config.toml
num_hidden_layers = 8
num_attention_heads = 2
head_dim = 128
intermediate_size = 1344
norm = "rmsnorm"
norm_place = "pre"
attn_scale = 0.0884
beta1 = 0.95
lr_head = 0.00994
batch_tokens = [131072, 262144, 524288]
Each number is 128 + 24 x the weight over its row's rms, rounded and kept within 0 to 255. Layers, rows and columns count from 0. Numbers have three digits each. The size before them is the row's rms in percent of the matrix's.

# layer 3 MLP gate, 1344x256, rms 0.0741, rows 23-94, columns 0-63
103:144131111105127161104131122143126124145160104078127111164092103165169102104068101159162107141168163131136119148124110104157131134142149059117150107121130109126134123137154155134136112123162113
106:114119123120138133123098165124100130121183137146141149141119094141128102149127158170151113170117094125143107201122133168156147118112088111091109149097161075145128113178110130123146138126125148
095:150095117127148084124082095105138147171142148144132143121120132111106146140104116151097105144143096142116137131137100146128126174124174107134155130104138132134137156134169123133135109116111120
098:172135112144079120115110088100147125098134119120114098087112097109141110168111146071141130089075164124148140141097133142179148124109180152132153138176112135190144155124093112077128138129096152
099:126153144127067136116179146115119114131138088119142149132120149132140152167126083122116101096143114146092083143122146119150126174150146156153097167120161148145143145096087136135130131162125131
110:175138128123155124141111087156137111126168149158111115111166113135089187176159118105083133116120097134136114129127128103131142102140156121072114137117141143179133130132124064120157121151114118
092:152151165126103181142140147165108156119095134157089145131109128141109125106130157123092120152113095154098125105154131167141089110119175179100112163095132120142157149128137129082109119116058099
087:120115104118116092152138130151128110138154157117117144118116134094122145131149107146130137131109121108135107163156093140154161133116120122118162077156135136094150104156134161102121146141126143
100:112081088125134085091132127155167136140141152115116164122117098130130121116107115148132096135112134130126119137136163177121104117144133091113086132117139161123137135118128141106124086113111101
102:111144136178137134106142144111134101118143136106120139149106108126164130150188109126081183167145160160106127156140133119161166145129105141149146115137138143121113141084146185153119164096135099
103:149149140144176145127163134148121143128113148120112142129118141089132124152140148126123121118152134099134130081107160109119125143170084148121112125099125132145133157123129120097127132076176128
096:104136110106085132142124087123120154112133124119098178154128115143126093142127155103103097121117112129116130179159126117134113154105112158094137133098115139145129131136083099099159160131154119
087:148176094172153108119148115108126068151130128130098088111125145124093152145135080189156138116156117109154154127155107130168145180100113109107166131126117120114166124139120146119134126107113141
093:135148119140123103139137096129124118092105167144147118112101157135100145136147181106121150127115169142120115150185108112148124106130137118117098153084148089089177143111094137151070156109154160
101:135180133135124128109181137148121136125133123149121114156109138143128131086134129099131124136157101174134130142169128114139154124098109161175130134099106127080104133144100139143091114124148136
098:148090126086104132105093146177132118127110114137168133127126095175119170144119147133127121133148146118157145108184127126170109148107126173178101114105127135109120121107166153146149158131122116
105:119095123118146147150144160104153096098131105108102138154134108129140145105132118143091121133115154117122172099145128133142140093106177135092126120102160136124142138133124125143103157111135105
108:164072161143127132160170139136127134095128151147146151146118130139152130135184159157133147123130134070147131135122110130129121129152135132137083123104117103135125140118148159119110134126163115
100:098114118130103063117124123110119181148128094118135090108108151107108086122137139176140122140156137110133106126138123122125117139156127137128156185169118154154139128115138136107141116099109156
100:083149123156171117107145161106128123125092115130142109149123113125089146119137148133164116111092143101061167124116155128137104119106133111115153158101106138114130141121123117172117140104125158
096:099094128111108094154148145119130112154071135148161116150116148137137105126122143081140144108116147118115151087142142099095141151145139114125152128164165104097109140047126148124174166117144080
101:121194101112114125104110085118119128121104128158154158105158127140114116118099118098178151120116120105099083119125209121133171099115125131145109145146099142147156126098152124122202080157124114
101:117131119110121132114123098140129120128138117190145157117119078171122128137170186159127148110102138122092132113134107140162101185145172097102152155094165145116127113098138145158126102159128094
105:160106107144109135094085175139091130091118096149146112140128118136117158134111111127127156107145127122147150114119101118178161145109089156148089130081131109151111109135071124126086148115163171
104:129103103126144115124150142150138131162142112127091149124127109174107113138166157120131150133153110153142141153183148142113145182145126153136090089115121163128111118091108153099081097136156160
103:116106125111157106121092143126137122113157098105171158142143118160130112105116106159107124117082125109117085118115145124135166163153127182187151075103128108118148123134080142113119203151120144
096:159164146144184153110109112147138116092111087134120145117155136158125134106094108149107142136141122118124102118132106136095135174126107152107100100111135128110156112104101134114110129151136121
092:146144141115102153138091102129133112101083107127075131109120101134121137116123128108137141102128131107125132109127140128121135096121131160149181131110096102097108128139151113102185159141139140
101:131120089129137147144181095076138133170173143146138132132126165127160143195124137122173078121144090148111134138119173100180135110144120177134101131159100115110143125108154105115134131128158117
101:173105124122162120114135154115104128092134130144111147122110106105094125146186102099116148120112159136088080109131145100138136177114134097129116127155101121104141145107171160097107132168163141
096:112132160129142103105107099140098098121129105125132107140145128111112121096126164119103109091121123157111131141098155148114109114140145141130101147128124123112123132148135127127128127128151099
107:114100087132093121128127111126120136103125131126113154129136152090112119133115122129117094145124173138176109109091140115142132108167128115123134121122109123142102124091106123140134122147167159
101:107082116133106109104127096087123155135147116154142113105114094132073105131094124140137127119153163070090128134119145184119130103142080138098144099147123150152139113133111137092181104144185114
097:145116138205159139146145127145101113117143092104090135127116131129107138107133152124123130114131112160136186137146119153139134162122148125143083095151179155189120118119102102147133088081144104
101:137105097141145125127101115166141140121132188170117124104109080142154114088138103132120163132117135144123148110109120099162140137128119101076122143136083115131089128126113112082113148077147150
107:106103178163157131129114108124144154099158109159075098093095123133109081148155079166161136131131133112133148148134126107131120093127118107095126142123120112137086115125127148117168109135140099
102:120137150123126130121104127114103122173138106143167152148087110183123151104130118164147131160127092159143136171125121077132167150135114114081117106098081123165070127126099144112132156163111128
101:108142086143133114093147139107128152060094134099116108120166128172151082099123142162079117137091095119157171152159141143074118162127168119089109080146117089162108127117086148145135091123107112
073:159127114110144136159102163106138149104110126112148136158114138149134161151145166113150200176126143120122127120110094156101101115140121117150122121114153124141137133142112160119100162133110144
096:126128156112152118168124092101144090134156122137108114115123124161081153098095102130121107146168117102120163143130151110155102119123144156106109132113064099116099128100098092109103148145120113
107:163083097139128110138172133144119159129161157111098135146172088135156166137134115148138091104097132137134127153082176158133140123124102095142132125117138103131120131098140138108107111114159160
103:111145122176141132151093165120113104133156189118107124115098080112106143150117099175105126127108174105158142130126184120115121076130119153119146134119157123158151100146122151094138144078174099
098:105151129143145135132138111127113121173147137111193113108098101138143150116106144132113149136088125124184104126133121151085142124149097147111090124157150160095127136132139147112159155115097147
098:183158102181153084113134140121138117122134102135122123101123121103128116157158123106140137140135081139126148142133128137120146104131169142119117111105104078113106131122121159118162124112112148
099:112122102131172121106116159148092121134159080121140171153165098096136126141146162147131074111161167149130169114114168109147126145129118142151088132121097124154116118132147110087098158123124124
096:124127108132113123103092129070172119130107097073154132122116116128135200177139140173165113167109115107122166122122103113109141115152135114104099107118128124129106124087138106135140150154111132
094:117170142143154166069133113115125096112135096138122149135091125099120126111126112120132129128135148149136155164121130137140103125116127122157140091128151139139120153088116176127129173147140151
097:180143138105160142074123102157132148163129115139087120173184161112176173114117081137104103143092129141111139165147083123165126128128140140129142133113119112167089116134108128128138123137137109
099:145115174128115145139147096144138085163114097152165094160118146116142159177121144106131170130119149073086111129147153115117119107119090149115135124161129140155106156131134110098161142085127113
101:087087137153189113147126154153132131099126126131137154136133094124168126139106125102127144116087151103126134154134117092146138154133138131136160140167113178145133112130110134121085116109118091
091:124100097128117061093095118135105110103109117134109150137088105129123123128175152090163105119169118141112116106126103134093141134102134104148146167137100099127146102126135125163102129123117079
102:081093139134119107134108148153117098130142123144103165059152143132147159098123151121142109138146122096144106127122148114110154126137111160128143180093144102135143098115105100088129122116149117
099:145114135134155143109121139145140174142120092161106124120134136161131145134118113123092154158119165133108159138099159149135164093172117137145129156103168090130134193129140099081143164167159086
086:149113176101156151122110152114109118132100160106113114150111116156113151125118142123088144166135157142147139138129087147124102126089084113109099097140102153124124090133169127093135125107107117
094:096137152120161102114090181160148151139112134126122108137170145141139151127128157137121108127168130097103121135118119129099108125142132136113171093125105195111126136151147142127110106094075145
102:145120125125114118138105108129127125137110128141138128114173115130172104098120101086131114169112104147125144137144139118121181118131198166166116100159107138107102128120125174148145133097121144
094:097105127140108113123098130142146121109115118120173174149124102155119117107116129132125102148119131159088153147106159111136156138150115084141142106151155135149135144129128133139110120077118160
100:128090155122105112109111144128120103145125126099089110150130117115157128110156149118059159082114073120124136124148137148185107085122135116134143123117143112140132116136136141088130128104174141
101:102163156163127122150132156162138116125116144169138151156121116104178171137167133105153118119129112125097128149104116076097127148118102126134116155103200124145114110127133098121171130132138108
094:140153096092082102094084154084152132130100117114144137166108074158128116138150089112142119073130139142129142153160175090118162127118128145108137128101134142153110099126127128116137137143145107
103:137110126110098115146117128101109144176124120180113112135129168151155146142132137100128076123121130137129135135114145093113145135117132125136164095142140103138141088125117094147128109077149079
099:119141120086133106092146108126147163134101179128143097089120091133173085117102171109129108134117116170144129109124122113123130122158126113138146167148093163099121126149147098099144105134122089
100:168123128178129129128083095133120138141127139102129162110124154076113123140116119093100101125160119148127108130109115123102118154096117153169079158149201130138111132119136113141127118132083145
107:137145117134154123091140119128113151132138148099134112154095118137113086137144110141128094145109102114144172126119154123130105154143124164156173075183097111137114145113099124143124127159163110
104:120145126122101140148138145156135140144109146135131159114078107135153129136144153165115103119172086109160107120117103127127152118113135127111128132118110170138139106124149094139108169108085171
100:119119131152087157119160162154087155117136126122138151131133134182134128105182182120128124109122146129168124105113109150113156145080137141172121108135098143115110102127117150153158107119110151
100:117112122121120100093139078128154150143113104176130107122129146124170141155091124099143146180142116136169143152110100122167119123134154115095116092116120179092131119122143158086136157101152173
106:136155150148130083068146088083135118105103147112121140131139117116130120150142132112067174121119094140120096160113124130147073144145134098088109126095123182150118139084114132150132122141105128
103:116137143111136161060110120097105123092145130132102117118113094110103138132107118090122117163114086135111114185147124154144125160116111156131108095140099104144089082136097136162129100139111125
083:129127127093116128136064091136112149107175141138130135117102140112100126131131128111152103158093096100166095118153114134101130123128158123128148105131092130113135130088121148138103119108145097
103:167151072144129094126096093132132140136127098119097161075126099136190122119147140124133138123119124129130131112102117124116100117109140129144110119124127164128163143140114129148145167126098120
100:176135147148147097140063118160128165044120144110116174114139084115123127092135160102119164159144108164137160119137170106132118170119154163125109121123150161134132113134131133111145106132100124
# layer 3 MLP up, 1344x256, rms 0.0757, rows 23-93, columns 0-63
100:156137145127098122106166115142151119137153114155165146089147099115119066139129110127152136139115158121124152174143171182104145133122127140140123162131105096119106120139159134109120200158140162
100:119161133112136120121163114122105097110140126123129124102111111118142136152096130123139135155119130120085139160118119150154135124120100119097122131091176117109129086184099105140176099143107118
095:159161090116135138111149156129157103129085167130134120136139128163123131145166125129127160111114116127102108067117086152081114100113111144151162135152116141168141108146101130132131159188133097
101:098153149147147127138104130137101101130137132189172117152131178126136160130134137136110141158163102128083124115123108128087121145103104132104134103110121142084111136158145145151126135157124121
103:114165140144148095169128096124134145152139161120121083122118159102125118132102083133104160082123096131105144150161149134182077170124101146131097163113122167123108111103136131101151150109170107
108:131146111131139109125109142144128100110114133108116137098121075179111114166134123129126177105142164118131130127127163151104152181118114167146137115115068118112109129121151117157105154135126131
093:132139153141152131139112143086130142170131134110083109139147161143168107085133115133088134141146133131144110173121110093120117151084129129132139107125195124172176139137127138087124105089107170
088:138129089134124132142066108128115136127110102151175129123120181153138138117127104139122132158107102120154107130143135118123143150108095107122094108103158111145108075173106133147090090119161174
098:094115154100115104074103087168109163100123141091129108113148131118124158104076136110141129176117104143120115099132083139127128118161126153123109158135146130132119084157120079132127168079169154
105:124127077118174092133102110135127124112099108098143107118144136161134189127145096090138182120154149117136112118109146141130146080145131158142082142108140126119134131143135159096110070104133144
104:147199085121125090140111114135135137139111090102155145177149175153151121166167136116089098117145145125108155123122117109158140153086093119113162120130124137112120109154134144133137122113154175
098:119085099156079143123144116114109122139093127084113121119088129128138129143149164126118123111148160129133130144121105155122129110173132143089107165156125118114135164120141117145132111128135176
089:140147160115115162134143138122142139125146120127122115139147096105114159194083132148121140085161145116120096115155131133082098117145083114067114096126141112106135174155128130088164106126128126
092:133170154074156104136103132142130180098160108132144091143185170140158152125121125145147118122125176110109119111083156104142122148133125162143092116095110168143093113136108129155130130146160168
093:162130183161099128157197124143134137137104125118130127121169125108125123147065125157160140099144158154145119136119083128119091159124120148130172141094148124124140144130103101088114132132111141
092:128098149149119127107165147186111154144181120159140093174115112096123101122129151102140147158104099176128132139117093081130132121122096111128136134132165157141141095139119104130124091090117148
103:130143119143167161142153135111110121144144127133118114116149142122109123123125088128127150142172097157147154116153127109121158139118110103130091111155117162103147116123148099150104128120108129
113:152158135153143136111133132107144152150099144103144113135087097145110094138113115130116103124165123109096134118129099153111099118133131148127120140087080126101159108147097126152107114091136110
097:102126099125108103143111130157153170149152122110144110141156124124097118104123107136108159152146106111125143120136115134124129105141103126103084093102159142126167102140077142157153123100127138
095:142157119117129110143103141106125111147165149113169163111160100085116144153116208144077117123109143145148119111136134145127115124111122117150107117142115170143135139132093109145129132086113155
095:153162095086141111125125126128126107116142126165156116125144138129123126123133090105113124106118142156119106139124128100163108197092105166109126122114136142127156132184124086140117141108104116
101:108176110137090135110142112113095096133163086123124159071144093148142111132121164106136095165136126157115081145124127105127109108117184121128082176138101122133127119171141132154143114144109134
105:113093093118133151133111109084148125135120107177124116132105112190133117151137164149148078144094212153106133115136118142119133184136111124174151134112163166119146098116154162108104148135154113
104:078165132153114158161158117138133161139115161102126152102136171138112131121120155166104114164113118108115136095168157135084132112127119094150138135182116124132104151086143182137096138167121163
097:141138106173148158089111110153157142090148130136112123112114136114141133121128124153137155143170146115127120121098130145105129153145105162157094162096108139157149164138137157143092110129164106
104:124180149124132122126079109136123088169126161141143081158133155112145131176122130096122155138176084119102109141130130083114141177149153161117141133149127125115122154129163164167110136133149121
094:131078141161117112149107123162166140134141166166083131133127118115114131132145099133117133108118110124098145175107151123166152127141120155138149135172150124116123177105130151139132140147146140
094:119165148110179108138110113168095140114102129166155127122125154141173125115166087164150122116107147089085141116119116107128154077087129148182128130146125111133105114163080144136139155116165171
105:093085083153131159128164104103132092100111157144191132136124125091162129161128132139156113118154123083122112121116114099121115129173098151114129160154125106134142126082153131134149108075080145
094:151109142150135144106156152143137089143145108167168126123127127114126125119107126093107111099142113132111135169141110135123147143103111130136130171145129078162130170159094135095150123141129129
096:103104118122082143098128072100097164143118075138121130135136150145099113139132094135069094100095153082086139131116134129121106137146123136137140133165095139131081120108092121139094132100110115
101:178118174135124142140106127169129105158133131119105101157100118120140121155124139107160158124138112120109145158194102162149123123161141142143133129189141173098110162110092124138119102161110109
100:140093139121155116161108155135113136136186125115095128126146178131138109110112136100151092115112124171101083097192101068147121175122105064122109135082126095101130140119177134117122130111124181
097:164124139132105147160133137096127128112124139126116139133165107130118155143169087051149161126084110131149118120097157117130143106100152128150143108095156111087109114090145124133129136111124150
097:137109128148114131087121152125152104074087100156182149103117133133145146093115145134128135095135117145109134101082142109109150148148130151152092106110086127104172148130135112132094107122139118
102:160189082144107124125137127093121118185151133115157098141105134136158173066109168159133168057136140134111117118136131100149143144152151163127114138180145094122110125121121145128110107132101127
101:134111096147117165149133145144116121123127129105140146105149135141138141145113115152086092137113117143100142115080159114138110139123114110087084144159102112089167151142115118109123140133119130
100:134121155132156117111132121130101133141134146120142169142154121130163143121119170133123128126174142088142139100111099145132106119125113100139151115168125157126145174111157165084081134148126117
088:151162153115117141122138181146103180082157130138111131145154130092154149135127127132124121160136112100103143104113129127124116174119153143131151132104105145172122119121133091119106145149152129
093:137142174104111159105137132122118112158106109112105125101096108132130100125104151149121152147116113139137149134106115054125129110107129110154135133102119074100112141127175135163114156112118118
095:135133116094126142133146123150114077140095096116126152146115178120140145158134112149079136139094123144132120128123104134122097110114145140165127089163140133118169127116111113173100104142126095
110:114123158149184140080123130166086155154118106093134152110122146121084119142124131149149156137125156113126104169168147113173098081094113140157174144163135110140140133138139135138115100139123146
098:081145081119124096152116091145147148162117117133150113108099086108124137141113135092120139117134138105147139135179086134126162146154106123144123111121155127143150094120119144125152174145157119
098:102106126125152163168142166099088130147102145170152115154124107129139120111112108159103099160124162143135113120129147107141104112118093128127141115171159109143132143150142128116110104106131144
094:134119131129119167129106145109105153135118134139121163114134063117156151122147125120109126112137146112132137114086084122136130117130152168112121060057093109148150118156113111132156135096142137
095:111169126156136123114138140141124100121169128160164134151099069140103140126133102126151125147102113119122141150126099088137127093166155130090139131114145125130076085138150143147110128125122119
108:103139140136153150115140120081143148124151130160133167085114097115117112130164144108145141123164150107128113141165118181112126125096136092116141117138141156128133165162113151130130178132160099
099:101120123130140098126136113104156132106135131179116168154100102137130148132178130111136129086128063140146143084096141140174161142126136103153122132138123134140137119114121125079145130144122157
095:123109173144098135112114098076104159202079148151111102135119124106142115113141134096162110159129136099150089129139136120106145130071143162112130152116148114130156119177142123121146086180105109
096:123131143116163115076152122174151148150113105135107119128145101084117126112134081122102104101144095115094117094153146078154139060162138111146164130086144087134114098151123121144111148145133127
095:113122138123125160149113130182095178156114116150111115112115091125135106076115115107124173163057139123121140140129119144125161145102118114115126115139144107150142153117152135127163163122099104
102:138149119119110158061113150134160142131120083121102151102089149150062135102142140190157139130164121083135136091136108140190139118110155148105168139129134135135138123123098127174141160137101130
093:122106159168136105130065159119125176096143117157117129123113160107117099108124171145132134136117145138094141129102140145121117160121161123106112128100153099183131141125101115142119131156121106
090:129146157136136103175132070121087116139108113104111113121103105098159143159115131120105121116134076134150197142103158150128104170065151101115101097104117142122125143134072141112145132133146125
095:136137140103103131119096122106085114134145094133145107147107122126109125089150178175160135131142117143083124092131147112150154164094120114130134118147151119173125103104122146133139163157114168
109:084144081141148146117160136128151164094137159122139144140156190138131117194170190175108162124099144087146119117135162095116096100148109102133126152100118128066149146148109104141089123129114142
094:115123108117122126150138110095127148148125180156124113171112077119127122117157157098100150105180102134110141081147112081107162080135103143125150127151139112132128102106105125133121113113131109
092:123093131110149104147106131097116136117156111114108148103155104131127164051107085124133121139114103147115143152096088115138116084112127155120108135112178169132142072099096134103110154126162166
096:114141090140137126154140066141161179116088133092109119169128093106145096146146075130107170136128135136124129153153104108144126175121113117113124116117115121146102129138155116155137127128099085
099:121109110116158160118117113146104127105143141107134142136136152101137121115116117115137126154104114114080118086092141102113142115142113099131108141101117096119154122122104093109096141102124114
111:101099142138118147096160105097155138121134160158158108121153113139119156131091144125122142141090164115135148133139095165124123133125114122115108107143148113155157107130153148101133128140139133
103:111129165149133172141123155127095103128158131139088130107092108127074170125137102145179121118110084096168145121092116130147116156155130124099120108087143098149148117112139118108169137120139181
114:155121117145126184153097125162129098142121170129139120110175126072126134116094147120122151113151098130104159158137133145127114147152093178114115122116187143140165146141119158162134098098099147
102:086132147128165128112114091100083111103171107156113120129140159135128098098114128160100131104111088130134154116115119131103112124126126180101116117120099147137126182094087097119149133106136128
105:173181120139136113141123170135116114131085162100119129178068147103141112137109138160156171127105141138129148121140130100146121122188122078128133133153131150071109139137110112091137093105110137
094:070099092109150113139090066128134130119108132140133100141160133171179097125147172117083126154175151107168098146136123135106147138142133106146147123105123110114140156127139165147113140136163130
102:090142155170129094093112111118113116098122171106114143152153123126118158125138158144101152097084132102115156119154069137092118117155127135124125109156096104119166124104107148177137118079153137
107:121093128129156114134160151106134133150153121113069173181158091101113161124106112126137117137153118111159158103106122146130152147159121102112088177112131134101122118085157136117165099082133139
099:077131094123154134145135107106091124135119136080133119122173120139135124131140130112135120084135167154123139122102132099135131133134131151122165141128151120188076179129164068131095109154093097
093:108040120155119163096123128138136143136150087137128159147123102188114109103115112123138114148146121147165126151120123166084135109104146105148103104129087133070137143155144135114160071113093119
105:125154130146126141169168117155123114137113157111119190139133123148101153176119094158186114090152124155128110138164117138158151147117126134096142119134142102125083136107183107117133138133138125
# layer 3 MLP down (transposed), 1344x256, rms 0.0652, rows 23-93, columns 0-63
104:071136107119157162135090081155106092129106101176108095153136122138162178084107137136165152140131106121147145100118107088098104133128087096152174115169123128146127109141094164114126135142104112
109:133097153163127170176143100120132143136114105151148116053145148110126162093119164133130147140139130135122140115138097099124137078108104130157110125162120119151144133067132139142102137135125091
102:117080119105114110201210086153134101118144111105124141098149124114159150117120085175086144147136108180157124168166107103153130137134122128091111067141152133124099120129098092140142109134135105
090:120107127144118131121074103092121176083101090126134122142094132091090123138107146134092119129097083135115143094070122151133122116117142137175143159161148118102149140114124143144127125095119163
106:120108121153132138169118110125102164116094156134156109127130120105128120143116125171111075161106135133137139102108140125136158106121103131173136111100079159133101141118163143110155143114141116
111:142138146163107129115131107126152163147166124140128123131161073129129098130118099096065094077181129122098067073167110132145116134130104080132095126139085129152138127124115122130119117159134095
091:100132122106106124130111111137121143108146091099115132129123115126099162154104130126153122127106130099121133118119145145139127132118150126144122170149092211085095086106172138154165155118155090
081:156134161131139132105128126096110136126144117142112130148161088113112129142123170140179135108147110107090155144123122147156085081139131141138147177142083099121126156082143123119128156112125120
093:125146123174104156181156133095143119107116122152140123150113157133087145099175154128129116094184154138143148142106149134120124150108113060167135102113140155173142159084091133118114096117128090
092:139143136129133051114154129116119166107123156093162137190066119127122137121109135123148172105084161107138128124172163118145097106138098109149153140106113098105176131111144143112137112110129165
111:138150138109137106182170098136116133155126100153138135153073091144128139128139094096131153157128134119136098124105118129102095116158143144178123116143150131107138125080117144113094151132150162
103:116139084159137153125161115144116128155115132183138146140136092128185135110147126104114101107127140107099157163139135065094108103108093132140141086099093163159112114136100144090173121155170123
087:105121104108150084124135141124135165127123125160152152124156114125147085089138122103100095120096123148145114146088141141142113115171140172185156141121126158145146114152153132140129108069089129
087:124090094158098151142156154130135109143122144116118135141092133116089123129124106158134126145136110146148111147161087180107128094099109077113165172153149092113135139120153140110117138152120081
093:118109125112154108112102155138158148152121139153114159129109139159143072159140144113101136121119076120109135119149166145130111159099157101146122108138078161098147138096145113146152137129135147
089:113134115104133146136085116143157083122086132148089134128173122142165117131160107130155096129125176100117120162138169180134154126108176138154135138118119114178133154096130143136167158132128128
107:123109125163096142137139121151166109104106144103159130127161144147109139139128150148110082129128134120156151130116112104122123096140127107129106146116163151170087142139130124101130083140141173
106:101129132094118127116131143122115140170129107134134118121153109156099150134145129086113146096155153144107142084120115131111157146111117093087158133146175148132142150158091126123162105117119135
102:112122151141073146134107132170127098141144151136117136064115169135112136122118154137136152142131144119114164136142124128118108133115139102094113172097118158138160171107159110147132173161099114
094:138149148136148140106145097154128119158120121128127100146105122171137145093185110110119097153142169109112147113112094128112116108143162170174110148147114112127137097108105185150164150167112140
091:142111097162130152130123106097114139100078142082118157108117127105139113089099166159090116125117139092130116122131135142101112083123119105095124110106117123134120115092114166116155103130118096
096:111146178136147129148122157143161074121047113106107101130118113142118138113143150132129160151110130180155149141117089137096096143148114137104080083081148118146064127152133132111116079161154165
079:135133126114132139116165153148102150140112132123151142116126128074148096107133140167136117087111086126128150097094079112094116159146112105126150156100093151117152152155128124157136112141136135
097:139106079123143124139103139092123125151139104159118112158147126135148124151135105116110138127142141102104130156134126124127139119116117165095116112115115109154149102178089124132110080144157141
086:146133133111089115126102134120142115154078099120147103153139110118098136156091126091109117122135103115111142102119161108148131123099107086097163144127158117125122151079115117124155114107115137
100:134120135140152138115172144086162133129140064161188161132123133135116120155079111120119101125126151134102098113129127159157120107154124168121129102133080107119185118133090138128114136115161138
092:139184070067148143124097123096093131135108097104133149126144138118153128147135106126125129111132117123168107090134104135093095142107129104127129103104132116099130082074117122139128147142098122
088:130128121119104131138157146109138127122156144099139116135129119126118106120117135143099166154159111153133120097135107161112104138164105088115130121154133131115123118074143121136075134159100086
100:109173156108147179074145121162121099122125150125132147108129101140131091129103131143141151148139130156109136116128116157119119130114183142130140161175142149135175108120115131090125136107137123
102:119137088114138117156104095127110154117077110147090132121125135118082106134140144123133174100113130079116085147117140137124146125107151112148135168097122140086116135091129099131107122151155127
097:146144076120148127180120165173133109133101173104111100135129102146179150117133139133186134193111073124132145152132114080118128128092177094135104110108128124104152160097154126115156126141114144
102:130136154150136120124172149134099136119089091172156158118136129131126129106122113115141137162098119067141090119093115078151125090126143124104131088085046143105119094130111122127125134142100130
104:096123134111138117124131114145109144127126122118134141145136113130152157126123104117133086130107111130119133186121153111125093135113150121143148126136099089071078094111087161122114129124128147
103:179151142167117147123161128146171136129117132106126122146075130122132102085125084160100095116123176114150163128136145142129127152166106117163124075146112165103112132125096136136149144113144133
103:150089144161103145133113116145089102154126133100129141096154194125127112117127119144143131152159134115182140121168141128145061084144124090153133157114120113130086112149141136106200142097133154
099:105111124157167126148141133115145091132148089104120133090158151123134100126113083156127099097138177135122117160135088143111149109108158152151125100134098082114105107140146155116086101113163117
102:117152118113107150151136072153157123114093076127105130141101104148155156164127183149116118152142166140128168133162117105112119100130148137138155165148121140113124112122131188123124101119125097
105:106090117166141155142147163139163122151119171114132130147111112122118128120129124134133097113064089165144103127140154166146106138135128166093127102136107100142096161143106093160173098106106145
087:112133087145126128120116098126149094147107094146158131104118138182099097098134142177125149135116160157148129149122134155141135082151113152114145131131144127084128125145108190132145094090111113
099:137105112141137087197114115112121123132145114140153143117140114161121124123112119149133131125156157139078119099129106192135134107131117122121111140158096167149156094115083132136118077130148112
102:182085114154125127143140095150124166108143114139123109107112118123116129082069145156145108125155115118131181116149119140161174101127166148102119149110143093157102170110128134140147155121145117
116:158132155119141165128131114169115141097161109163114093107153144165138118114120136127161092125128136116131165098157102124121092140090127115141116127143119116127096108114110101114137151178129126
095:110129123140150173134108159167113077116120138124176120132095114087121144117136113144133106133113134096083134131106115157102137100159140136129094107149134103117199141083174074129146153120140166
088:091109144127131133083076119114138158123092102117116094148167125120138122122151112138091115122072092124078169090126137135137121090138132133145091115117126118112139141132086109124184128158105136
097:127130168110140132107118082139120084090181149145142108126111186134121174133116109114143132194087105097148105110135101124112058110137152105097131133146099129126079107092145152106076121138140126
090:151088131115104146148114109116137155139122160104122121112143169142151131166143115113104112112153112108132138146133146150141172177119117113161120152140119178153179168119113125147141117143123138
091:121098152154128100161084131144150112141155191155153094125115120114167099146164147093146143154154160154104103136160092133123126138141138120039093142103117146151149126154127115132095127101111110
097:104098146102126174142148126117157164087159116142137146152148127121150083109164122130181085105092115153147113082129128118147102109125155139101100147119143142135109133141063129092116094129139143
094:148134118145131148130093128125135139083109141115117091130083105128121106127119094172127121105133101108161164148105138149140120092147118093151122138161132144162159166083137155121120151085141104
102:096123137076120124122103123066109125154140150131165116113144139135113145164114139134141160134117134097156150159104145162100122158132096139145093110165106144121146159135129156128144136137140098
092:158116133145147129103144096047137057115142107118155108136121208105116142170120129140166110114138146134135109100126092136117123141117149135137100142137132147091111116146121135087119094099164115
110:137106151155155125128117130114105128142111129141113110169157108115107134137103143122086134094153117100096130125106166127142121147134135092115109159139155109100118177092150091094145142110202147
092:126125076138129139129154181120130093160131112134135140143156067145138124168165131130132121120124126142161090141146108114187100096145155133121136138124142140113116145161134112141129126096155138
081:136127116156114130103103157141139139095157163142143108157162123145113151113130137154155146167149135088131086093149064106095107097145102150156148211163147127125144127120166153144116129092133115
095:155093133095164136133128085109113132109086172141141147118110130105128125143095133110114152133183133138130105110106152156139123117109116125160127090150153180090096076103148120134135105113110120
102:139111123149141119118145110110155157102115155128117135113099106142134115139151149133101101115134123178169148119110150118124085142136138121153117113098104178148136108173120180134182108120132129
094:100187168130123102102124142153124111133119088078144140117114172099149148129082094196135083171099155130117134175066156157169148148126105107110105123093138127107100136159113160151141121135155165
105:179167127134122141090125194137172142147122147133136126137154075145101144161130150131125131143143187140136113136158120127078123135093103098102105160146132138126124098144126125155111130132121162
097:123124154119122142131090136181077131160126115189120119124167136128130155085111132150164083109111132139102117147101140135098151091105166168128128171110101117147132097125122126134135118111117135
087:129148120109113111098103096104134090097105078137155161166124100132151123150124117152157119153109102122144143134087146090124134125143133150121147121105129116187118141132140134129130153167115135
110:157149101126105104131146154117144116143101112101124154124148147126126123115147196126121101112092116172132147144131122141182136127096135086140139110160151125169143158137169132126094136140160123
100:106158106152128090081156088115100105124120152144150126102123104148132148146127140132126088109116142107146143131099126114133071137118102118083132157097146167145113112163084120138164151144086130
118:102155132136125133153145110134162117149179169160160108164134066154144087086135149168173115147117125140096110126144162129143195114133135142087121094082136167125135122147073169112133126102122154
107:157148123122147113113152086113129118095120140089093115112117104094071130150093116148140118111166162125140126130168112178119144167133113139120101142131137111100152130124100115128108129090138111
108:127128100134103194122138092146119107091145138137178092099128131165120090168123136095129157089167111118142135135141092142105140085122163137166084111131141155160104119139116113126141123162116144
094:162090105110152090140153151111118163148130125103114129120108130067082148107094113104162161149137109120077094143151174120177130137110127125117118148138112130128130137077138103093141121133134102
095:114167159120110133125155090127134111130136098130143124133129093120153129116098124126113113107176116127161137182128095108144146171118148099120125130111131126136103101132128067081115143115114116
110:159100144082105168155145122115151137091122146111111112116122136105131145161089149105130134190142172113087172133119155108121102109125122122142194106139120125151127092102096131105167161114167137
107:121090128081121153134124131111115107140142111166101153173118162141179141133129175116141135140092123161106129135129108144139082116095121106116143109145131142096150120121070111098125135112147121
092:127163132113128097156152154138125142139153152100082092089131168058153164140119140148122161113100130136110141136177140086158125134197119141111127157126131113133128141136124109150112170107125107
105:150182127135125147133158119105124131125122162149102100115106100148165123091103152102147129091120111156117119101143113167122156124119119158129158112103097111121109118093107161102166095185115138